Weights of a small transformer language model.
Architecture: no biases in attention or MLP, capped logits.
Each number is 128 + 24 x the weight over its row's rms, rounded and kept within 0 to 255. Layers, rows and columns count from 0. The size above them is the row's rms in percent of the matrix's.

# layer 5 MLP up, 768x192, rms 0.152, rows 70-86, columns 0-63
size [ 98 101  98 105  97 102 108 100  99 101  98 104 100  96 100  97  97]
[[115 127 156 116 137 118  75 127 101 130 132 146 123 140 103 130 143 126 128  89 100 136 107  93 113 122 119 118 138 139  89 113 132 121 171 118 116 123 140 130 166 134 121  95 103 131  82 143 137 113 136 144  88 109  80 104 156 145 116 168  99 158 139 116]
 [130 130 114 132 155 137 119 113 157 123 126 154 141 156 173 152 127 174 134 109 140 133 157 163 157 152 157 141  97 164  94 123  53 139 164 140 167 127 124 143 119 139 150 105 139 144 172 160 152 101 101 114  82 145 109 127 144 131 141 115 141 163 114 133]
 [124 122 116 150 122 194 146 120 136 140 127 145 151 172 130 110  90 106 117 126 170  85 120 103 158 152 137  95 163 130 113 143 117 122  93 135  97 154 156 111 108 115 133  80 136 139 121 128 118 132 120  98 173 124  97 199 127  91 100 107 138 150 174 114]
 [ 81 123  89 144 138 132  90 136  86 139 124 123 100 174  84 113 136 155 127 120 131 101 130 181 118 156 129 173 105 135  76 124 108 136 118 126 121  81 121 164 109 125 120 147  89 140 126 142 113 105 142 142 166 118 109 143 141  93 140 146 162 138 155 123]
 [ 94 129 143 188 110 126 110 135 130 174 176 102 130 137 103 181 108 125 115 120 132 139 149 159 111 116 154 114 120 106 183 120 119 130 104 158 129 143 193 128 140 141 102 154 113 168 141 120 132 109 119 195 160 122 181 145 124 162 128 143 114 150 108 114]
 [142 114 142 101 123 129 115 117 124 131 157 202 153 126 131 140 141 147 142 107 128 140 106 117 141  91 159 146 125 108 120 142 157 126  94 135 129  96 136 158 135 131 136 117 143  91  93 136 106 132  98 115 108 122 164 152  77 114 133 154 152 130 123 125]
 [142 129 132 142 130 147 167 103 144 130 134 116 147  99 152 142 125 140 158 124 148 168 163 133 144 123 118 165 116  78 150 168 112 124 151 121 106 134 126  90 142  86 172 148 123 142 169 129 135 127 169  97  95 129 114 110 168 131  92 120 136 137 151 141]
 [153 127 134 147 170 113 125 159 130 119 108 114 142 144 105 144 109 133 142 159  98 167 108 140 114 141 111 104 106 131 111  57 145 134 146 104 133 123 117 120 136 128 149 125 114 171 121 189  98 119 141 120 123 115  91 160  84 147 110 145  72 159 152 124]
 [162 144 116 113 126 192  79 113 130 113 137 147  94 152 135 145 141 110 114 137 127 150 122 154 139 153 137 142 108 138  82 117 123 148 109 152 118 102 112 124  95  79 117 159 105 104 121 115 208 122 149 122 139 123 171 130 155 133 146 126 132 113 136 125]
 [107 106 153 153  90 123 154  92  96 122 112 126 123 133 105 112 130 110 159 137 133 129 134  89 125 106 164 145 115 133 161 153  83 112 116 138 133 118 128 132  70 165 135 124 118 165  89 122  86 105 113 128 130  83  78 123 157 133  82 141 145 149 148 127]
 [154 115 132 112 123 126 115 144 112 149 148 156 126 126 144 110  94 101 145 123  96 141 106 126 165 145 111 111 173 141 119  98 143 132 121 158 100 116 166 180  76 165 119 117 129 149 147 147 146 117 111  88 124 156  97 150  79 187 130 153 133 177 125 165]
 [121 158 104 114 113 129  73 100  97 141 106 132 164 147 116 145 109  89 156  87  90 127  90 157  84 157 120 145 141 105 140 133 145 100 123 136 107  97  82 146 126 121 115 137 132 140 114 138 119 110 119 110 127 116  97 139 129 133 132  78 136 156 154 139]
 [117 130 162 101  75 123 131  96 154 150  94 137 147 133 122 145 143 128 124 140  95 129 156 112 166 125 156 121 134 134 143 140 126 132 113 120 141 121 110 133 145  78 122  75 129 195 146 124 146 114 147 148 161 117 100 142 132 160 118 100  73 112 148 134]
 [119 118 154  99 152 161 123 125 121  73 172 137 116 121 160 123 147 113 105 109 117  97 162 123 157 141 113 115 151 112 156 100 128 132 144 143  99 132 157 124 147 127  74 124 143 128 134 132  74 159 118 129 137 134 150  71 124 137 132 138 101 112 172 113]
 [151 142 132 107 144 160 120 131 159 133 145 106 181 117 131  91 147 147 116 140 135 113 124 132  90 159 122 141 119 101 141 111 139 137 143 137 116 151 132 102 120 166 134 150 150 159 111  94  77 132 183 132 151  79 142 132 128 150 120  76 143 101 174 119]
 [109 108 118 136 121 120 137 167 134 103 142 127 119 132  42 149 138  97  92 110 126 130 101 131 147 104 128 112 121 166 134 116 162 103 121  53 137 102 131 134 143 124 105 124 158 105 141 108 175  72 120 116 131 121 136 119 151 110 154 142 151 123 145 140]
 [133 165 131 134 103  96 159 125 129  94  74 103 118 158 110 114  78 157  98 119 111  90 148  84 124 149 134 133 146  88 163  89 135 134 139 134 160 131 157 119 156 159 169 117 150 125 132 155  97 156 102 153 144 155 129 117 110  88  95 142 115 139 122 116]]
# layer 5 MLP down (transposed), 768x192, rms 0.143, rows 70-85, columns 0-63
size [100  94  96 101 104 109 110 102 102 103 111 100 106  97  96 102]
[[138  97 137 140 153 111 110  95  95 106 117  97 137 136 129 129  99 172  92 144 130  78 142 140 159 151 159 141 128 118 118 167  89 162  97 110 115 120 128 121 133 125 124 116 135 137 157 139  87 100 134 127 149 171 121 123 112 137 149 121  94 130  96 133]
 [133 129 137  90 129 107 116 127 125  77 125 106  99  99 106 118 100 107 117 101 126 146 136  59 110 122 140 136 165 146 132 116 188 160 134 126  80 112 100 154 137 129 131 125 121 125  78 120 134 119 139 167 163 122 123 151 132 103 103 134 128 105 130 141]
 [111 114 167  98  88  97 134 112 107 126 151 139 139  98  85 159 127 133 156 134 121 177 151 154  98 119  78 136  76 143 190 116 174 109 143 111 141 120 104 133 160 145 125 181 146 157 171 129 164 115 109 113 101 135 142 120 131 132 131 175 129 130  91 151]
 [160 146 133 137 128  89 143 123 108  76 105 131 160 119 114 110 115 162 149 132 153 138  92  93 130  86  93 129 122 135 190 139 132 178 154  84 103 145 110 123 147 140 126 125 131 111 143 146  84 145 116 101 118 127 132 142 134 119 139 158 119  90 130 147]
 [126 159 152 120 112 143 110  84 148 121 113 105 131 145 127 121 101 147 138 135 145 136  98 146 168 106  88 127 146 149 106 117  68 130  91 134 164 115 169 102 125 125 117 100 116 150 160 163 122 143 103 108  98 148 113 139 104 111 129 157 130 133 143 136]
 [152 109 140 138 103 156 103 146 142 125 134 108 104 150 128 134 156 128  98 148 150 157 129  93 100 152 111 159 160 109 163 129 128  88 118 126 109 119 121 103 143 153 170 136 136 111 129 157  74 150 126 113 133 124 145 159 174 115 145 116 137 104 142 135]
 [ 95 132 127 101  95 139 103 132  94  91 129 144 118 149 177 133 106 142 150  87  81  57 146 108  83 173 161 119 135 120 115 135 138 130 135 132 128 150  90 154 157 138 103 103 136 144 135 109  94 124 133 134 113 122 121 119 133 187 132  83 163 133  83 136]
 [129 166 123 111 125 112 177 115 119 167 119 154 139 137 133 141 149 171 127 126 118 124 159 147 161 112  93 136 145  98  99 163 110 102 101 148 123 128 124  79  96 131 134 136 162 170 159 132 128 167 140 152 143 133 180 138 103 115 102 120 168 140 141 176]
 [ 80 117 148 140 144  99 110  92 138 115 174 145 125  92 135 132 121 169 146 164 131 142 119 133  96 139 115 111 126 156  96 118 137 136  99 112 169 140 124  99 136 132  95 110 104 140 145 145  97 151 132 117 120  95  86 132 126 147 124 138 139 154  96 149]
 [177 165  94 144 115 133 139 129 104 128 170 152 136 139 135 127 148 161 123 147 118 114 134 153 112 183 145  95 142 114 149 125 137 145 175 147 138 182 129 156 169 115  97 109 178 130 143 121 168 156 144  98 118 132 179 144 101 151 122 122 131 150  98 129]
 [174 145  94 160 129 181 146  97 125 132 141 123 139 111 100 135 162 105 136 154 150 134 115 128 129 111 108 148 126  98 131  98 122 152  98 132 131 125 109 145 115 139  94 173 138 122 141 135 153 118 121 139 148 121  96 110 131 145 160  87 116 125  96 114]
 [134  88 111 139 137 167 148 133 153 122  71 130  72 137 130 120 140 113 126 153 105 104 180 148 174  68 143 152 154 123 104 165 135 121 137 113 111 109 133 130 130 153 142 130 139 160 127 101 165 125 139 164 107 118 116 154 139 132 133 179 125 145  61 134]
 [109 162 102 107 158 118  84 159 124 122 155 101 124 175 139 113 134  87 161 140 117  87 133 125 110 105 194 152 101 102 110 118 149 140 138  95 138 107 123 171 139 123 148 152 121 147 148 119 116 130 131 121 126 148 131  91 137 116 141 136  98 126 137 150]
 [135 154 154 132 151 149 113 136 177 159 131 100 155 135 114 136  98 117 110 171 173 118  89 146 102 119 100  92 108 102 136 107 142 131 145 135 155 157 158 138 128 144 140 132 119  98 136 141 160 161 141 137  96 141 139 179 111 101 107 107 133 128  91 142]
 [ 98 133 108 141 107 119 103 112 125 116 113 122  75 112 151 154 103 127 142 102 141 107 131 116 135 156  80 130 113 116 125 167 162  99 107 146  99 105 151 151 107  94 128 128  69 157 126 150 134 163  87  94 139 172 115 146  91 110 149 116 135 118 106 130]
 [158 103 170 125 140  83 113  98 114 117  92 161 124 129 152 117  84 144 129  96  99 142 153 105 137 141 128 129 165 114 133 142 173 117 112 135 108  68  79 153 133 151 111 145 107 107 103 110 123 128 137 140 143 107 159  99 106  82 122 124 147 102 114 135]]
# layer 5 MLP gate, 768x192, rms 0.15, rows 71-86, columns 0-63
size [ 98  95 100  94  97 109 106 100  96 104 101  99  95  95  95  98]
[[154 166 114 104  71 121 170 128 135 105 119 135 129 110 154 113 133  89 139 102  77 149 108 112  96  90 123 129 155 164 128 116 170 182 105 107 114 125 129  89 126 164 120 136 140 116 119  89  98 111 120 144 169  91  86 133 124 114 140 118 139 119 136 145]
 [147 107 178 135 103  90 106 100 124 140 109 102 138 126 115 129  93 134 124 184 140 156 127 132 146 149 114 141 116 121 116 112 115 175 116 118 130 130 128  99 125 148 109 111 125 117 148 102 108 160 123 145 110 136 119  82 122 127 145 183 141 158 112 133]
 [139 100 132 141  96 135 150 113 178 152 132 146  98 143 102  89  88 111 131 105 148 118 126 113 144 117 139 161  98 150 107 107 171 104  86  92 120 169 138 174 114 117 118 112 110 107  96 107 134  98  83 131 108 123 113 132 135 153 122 145 138 151  82  91]
 [118  99 140 145 129 118 100 147 137 114 117 169  90 104 117 156 138 130  96 106 143 155 168 107 178 142  66 165 108 123 132 109 130 137 129 110 130 128 134 121 134 168 121 115 148 105 111 128  97 107 115 111 166 192  82 129 150 137 118 122 109 107  97 177]
 [187 173 124 140 122 109 153 153 133  98 100 161 116 148 152 160 138 131 137 119 108  70 101 118 142 139 152 141 124 141 107 124  86 154  97 119 112 142 110  75 119 154 165 123 107 151 136 163 127 142  69 145 117 158  84 117 133 163 139 118  89 133 100 145]
 [154 168 108 115 148 128 161 105 102 100  80 113 119 125 152 121 134 148 132 143 129 117 127  82 174 156 108 154 114 102 142 128 160 112 118 161  80 129 122 105 137 121 124 114 148 149 158  74 143 135 137 150 148 141 125 153 108 116 153 116 151 112 157 129]
 [ 97 104  99 119 153 127 131 124 134 150 125 102 134 136 130 129  78 153 125 138  96 137  79 146 153 145  91 121 160 108  87  86  87  96 113 158 191 168 132 159 127 156 118 119 110 154 120 108 149  84 109  92 163 154 124 141 107  86 108 129 132 111 134 140]
 [136 123 104 140 136 117  83 135 120 138 163 141 113 113 111 154 111 140 110 162 106 176 138 160 139 146 104 126 109 115  84 103 107 153  47 101 174  93 109  98 155 154  87 194  91 126 108 120  93 126 134 150 130 135  97 147 104 136 180 120 112 169 101 127]
 [118  78  83 116 172 115 125 121 136 141 127 133 147 135 144 129 117 154 125  87  93 127 152 122 162 115 132 180  87 132 116 114 135 148 126 112 154 114 164 131 146 149 123 102 165  95 111 152 109 156 133 160 117 122 139 145 159 119 130 103 105 123 123 122]
 [140 172 145 162  90 138 122 115 117  92 146 137 151  77  89 129 120 145 117 140 134 137 140 121 121 146 155 186 155 112 125 142 133 110  99  97 114 125 141 110 134 125 101 123  93 103 150 155 110 105 153 186 111  74 134 128 134 137 157 138 134  76 134 141]
 [125 136 141 137 146 102  80 131 142 136 129  98 125 173 120  87 151 101  97 118 115  71 100 125 143 139  80  99 117 146 129  80 164  99 153 122 110 113 126 129  99 115 110 146  92 143 132 115  75 109 116  91 139 141  94 136 100 135 132 138 137 142 149 116]
 [155 103 132 121 150 135 133 136 113 150 140 111 101  92 150 118 134  89 151  96 126 136 105 137  98 158 130 132 142 127 132 117 133 163 134 147 105 155 119 110 118 135 151 178 153  99 136 135 149 100 136 133 119 159 126 150 109 153 144 149 152 122  74 131]
 [113 152 168 117 156 117 117 130 161 105 133 165 111 126 134  96 104 146  76 141 110 110 152 137 148 141 119 145 179 171 107 121 160 138 149 100 109 115 121 146 115 153  64 106 108 120 138 106 101 124 153  95 134 156 155 134 155 151  61 110 113  97 153  85]
 [ 99 115 123 105 130 127 145 140 149  85 140  95  73 142 165 128 130 136 115 130 102 184 124 123 146 163 127 176 174 122 114 177 102 147 133 111 123 115 121 107 146 130 152 124  83 125 190 124 100 109  79 121 132 162 122 110 112 116 152 111 168 137 116 111]
 [132  95 150 161 149 119 142 112 158 142 141 113 161 161 191 176  97 130 161  83 151 128 134 102 123 152 132 153 124 109 113 146 126 143 116 112 136 119 151 146 117  86 106 127  99 123 147  93 133  94 138 112 105 152 155 106 138 126 164 164 115 100 169 145]
 [126 163 124 153  92  77 136 110 140 150 163  65 130 164 121 146 121 121 153 124 116 156 127 139 142 150 102 110 167 141 153  99 147  81 117 145 148 136 139 134 156 121 117 115 147 132 126 144 105  80 117  77  72 126 103 138 142 128 135 173 140 114 135 132]]